Weights of a small GPT-style language model, trained from scratch on English Wikipedia.
Architecture: rotary positions, normalized queries and keys, local attention windows, gated attention, capped logits.
Each number is 500 + 50 x the weight over its row's rms, rounded and kept within 0 to 999. Layers, rows and columns count from 0. Numbers have three digits each. The size before them is the row's rms in percent of the matrix's.

# gate: layer 6 MLP gate, 256x96, rms 0.152, rows 33-42, columns 0-95
# up: layer 6 MLP up, 256x96, rms 0.135, rows 33-41, columns 0-95
# down: layer 6 MLP down (transposed), 256x96, rms 0.181, rows 33-41, columns 0-95
gate33 103:491468545425543507495462526528527540518458522557518531449448503459501569563502498411557452523451473584466483504432564545510574574538568521479525474541566531515536495433528465442467464486517500571570452517526434483579533529550624561618449484446473421579491416555523480498577639522425532518
up33 106:531401504555512503454505524489538518459444466490476476439387560473510486536538546511518504580584474542463585463495519500484550473498515567447513427505467492494433536463500484463496652490487587575604499532530508420481448398509477616434490473451583462551547487515474505419599555567510561546
down33 107:510395519495591411527523546504515463524550409491514444467491469513483529449468512488472575584510484528533591437430538467484561505538507526403433561444418536522460468497491453536475548484579504455565549460566511497505534539435448633529403556438438410478499579533468457591516461575514516524
gate34 098:611510549393527521437491451460490493507456549484555505454528519481466479552529486509518467520591503471429666582494464511482533464486447491490484482634505447452506537485498611497513504494518577453485455485550531472468531455620529452573555487448483547584415536500436508587514532417459491569
up34 104:479586475499545476531559602456584392511596488561461446493420465458583443508557535560459485433555473517406485583453514460481469460482453516422473543554606578488569467497512533531487452530542426503509453420439500467438458510507496484528575507566490510534499520473501440447441555429412541435
down34 101:519495428496519550515421526434448512407453460456557476554575511444530587463546499458398530551445529496540538488576522606527479591475546409471512459374538450463482495533492476538469530459530533514499440521458453509526566364515455578537470488516489486544533400560508439535473404457574503497
gate35 102:604547576529555520466525486512518532457505493461509519400496457441494528427463569408543538537537445381472559487467536524427541442597495546442496463615525484531474487495502446498439544529445574595546475534536541478488485499513600570526374505485436518520525397501571570493555482510536550484
up35 106:491489493497448490479447547503394538508460519507476510534446330492522532461569440447439478592528527511489502519460536547579513609539456470498524435397507539467440531457466583450543547495520534532522558548614470476519452497476497460587465468446500487526550404516559555482480578458555603568
down35 105:456472587533627491548528547540508425558479449438580478505576485551359561497447494461490480458495560529451580458504506486518510603422531636530514436447553513495558452510553526497470505565531535580431464501479519468444537461453525490492506519533508484483523498494439478385525495509488398599
gate36 091:482380533548477544457530527543469491473482557569548506521517444453586437446533496476515565453451450462489573560521386523449523462489442533496477449530510528468563414460631506422613503537556453483543508471500472551474399544642529494501521490496497447474540551525502526515479502426534507624
up36 098:450455486469505500473512498503518514458481437441501461510448474477451514521490450518433466482452535518404463601479603484442431379563511519564546484478490508563470553511472483536530534508538529496483511536460514507480474582530536564585432421472664360555505566404446414451470495473434502548
down36 095:486491567406371435535560525566479514544486550456515553468557578522517499508487524468545586516481480473511482466506410460414588557464450458496559395502455506508597342498517531562464553558535468469493433538451485493508477486516501523505538592446450534479451583458446529539500480507506624509
gate37 101:514554501428456531487504427489393480501469568589540463537491496527528513537553551456508522580493443521467500522578468529453453416565590564557523548503568611471526578566507528446458522455452563501518437388497505435556393593520570490584457539567518433460488516533474527488465584476486549511
up37 110:472572558481556457565622593497545499541590493533441508496481570484487497514526542448511470544438493476525476511510542509539444499508556564554438448463569510531498470521406468546571613511473595594580535468562521485464440442515468453596601472471454484459511610529613507540533468506465518508
down37 108:436425489493538566528547471516486472475539532492573485666447631513462623434601476489513503457445525561502446570437483513494448477503427522502492551542538499441446486418565474407501518405569414484516487486456535499537489501459561540501482481517582523459446572528496493536467508501503393515
gate38 098:563549476434449540468528553493545608426466549455461553543498490514508494543523555436504562470473458376507413479484446444566510474569499535510483547458536474435481544524437459535421639480451528417590460422510496485495494478609584494455520507536515511441549541531555394513524493563534574526
up38 105:445505470508493589509543509562583502503498604497438482470567412446572450568546470502442451505566598498528490457483502489440539520519510543516618508446644547492503508523539472475473541443574520436559419502480426472484494549536485464444471534552534454498639481543496397445476540552532455452
down38 103:419440527438476480528553560538474490518460557523462482534450440593549545565483425478456525543466444524522485499474526570555499608516437492589504491499514437521417486538430439534583580493505529523604576592472491463474451540565458533454520431414529523468554395466545452522497532479425390494
gate39 094:547393447405475502404444541546380470443447553522519411491518568554402510451542528465515567521514510444461486474485470539540508527492500446438500594487513507568454483513454513504513530530468590430578492495572552560497416472523541521540521541417406506482575428512566525510490572580579485540
up39 098:527438485540449551560469542552536402488537445616441498432474508577555512459484473610450519435467363484478550551510529455528520483456459500462440557513513482555520467497544490517521478585510506592505573412398446506482551488576594490513582539532439481449531589464508481407525486465499517450
down39 100:507578497501449546444541519435538556576434531489608482518434428479484470532516514502523473561536470479553643513499524424452519531588493463602443389525526418524548493506509467435477530491609578453472468513511558501556494503533480531453487435456536495493502401505406487537436622525458540532
gate40 089:465507513464539546461525482456483534515558500505514523476527492477490554452501483536535449520454486500391447582477483465347459450442515515514458532440503630422451436553459548536479496558461539572557421536605385525530472579549529471591440450548489473422534506515430452401553542536475530506
up40 088:476465532564496541496425480511507543577487497565442479509527462477503507553561544464509424483488447509499429621579561626438541499508563539477484523497492519653498556495479527477462495508448445442551395481425491529555530480486453506433425479436599456490638535529466527533424494477566464483
down40 087:501508553536523523452496601490452457485566548469529519439508536504397513473566463447438510400511498396465410427561530494525495539440469505497541581602591494493638450428463453459526584543517525501536592448431427485486463499432480495440481537532482520487427542460519557444554426499526542476
gate41 100:533480504496453537516529510518508516537523525560469567499503454472565521540466451435546434452527445511513505563445484514491526432419569508495501556528502561554593426489511537516307470434536536467668484500481399547482533481534522522465416491571565515479518411518456453498396514581483528499
up41 100:463467464527531503535480520531484506539605567471535474464516502446591500575592553541505481456520532485484562503524501444488449490477548561536478506490470445592533516641446519494426541486537426596500443493487490568476446406524493391435616594549505538496499511472445496588541494604522533416
down41 099:487463508490484584476473526483481477592506437477472503658419545451565579529444494535456556544515547533451495501517620569557502487586408511502474451531423463437544470521533520571493479557452440537503553485491513539393526507533505505589454482549481456604513471456493517459561517354513494515
gate42 098:528504565423451498562503539549425472422515519555561491502495443498469482544492529589512551476568468456508529575577440485572524508552430480380509552481568445455550457461480517524567522452479584489583458420539495515543455432543566466410503506495441464461548502496535511584367440492471578586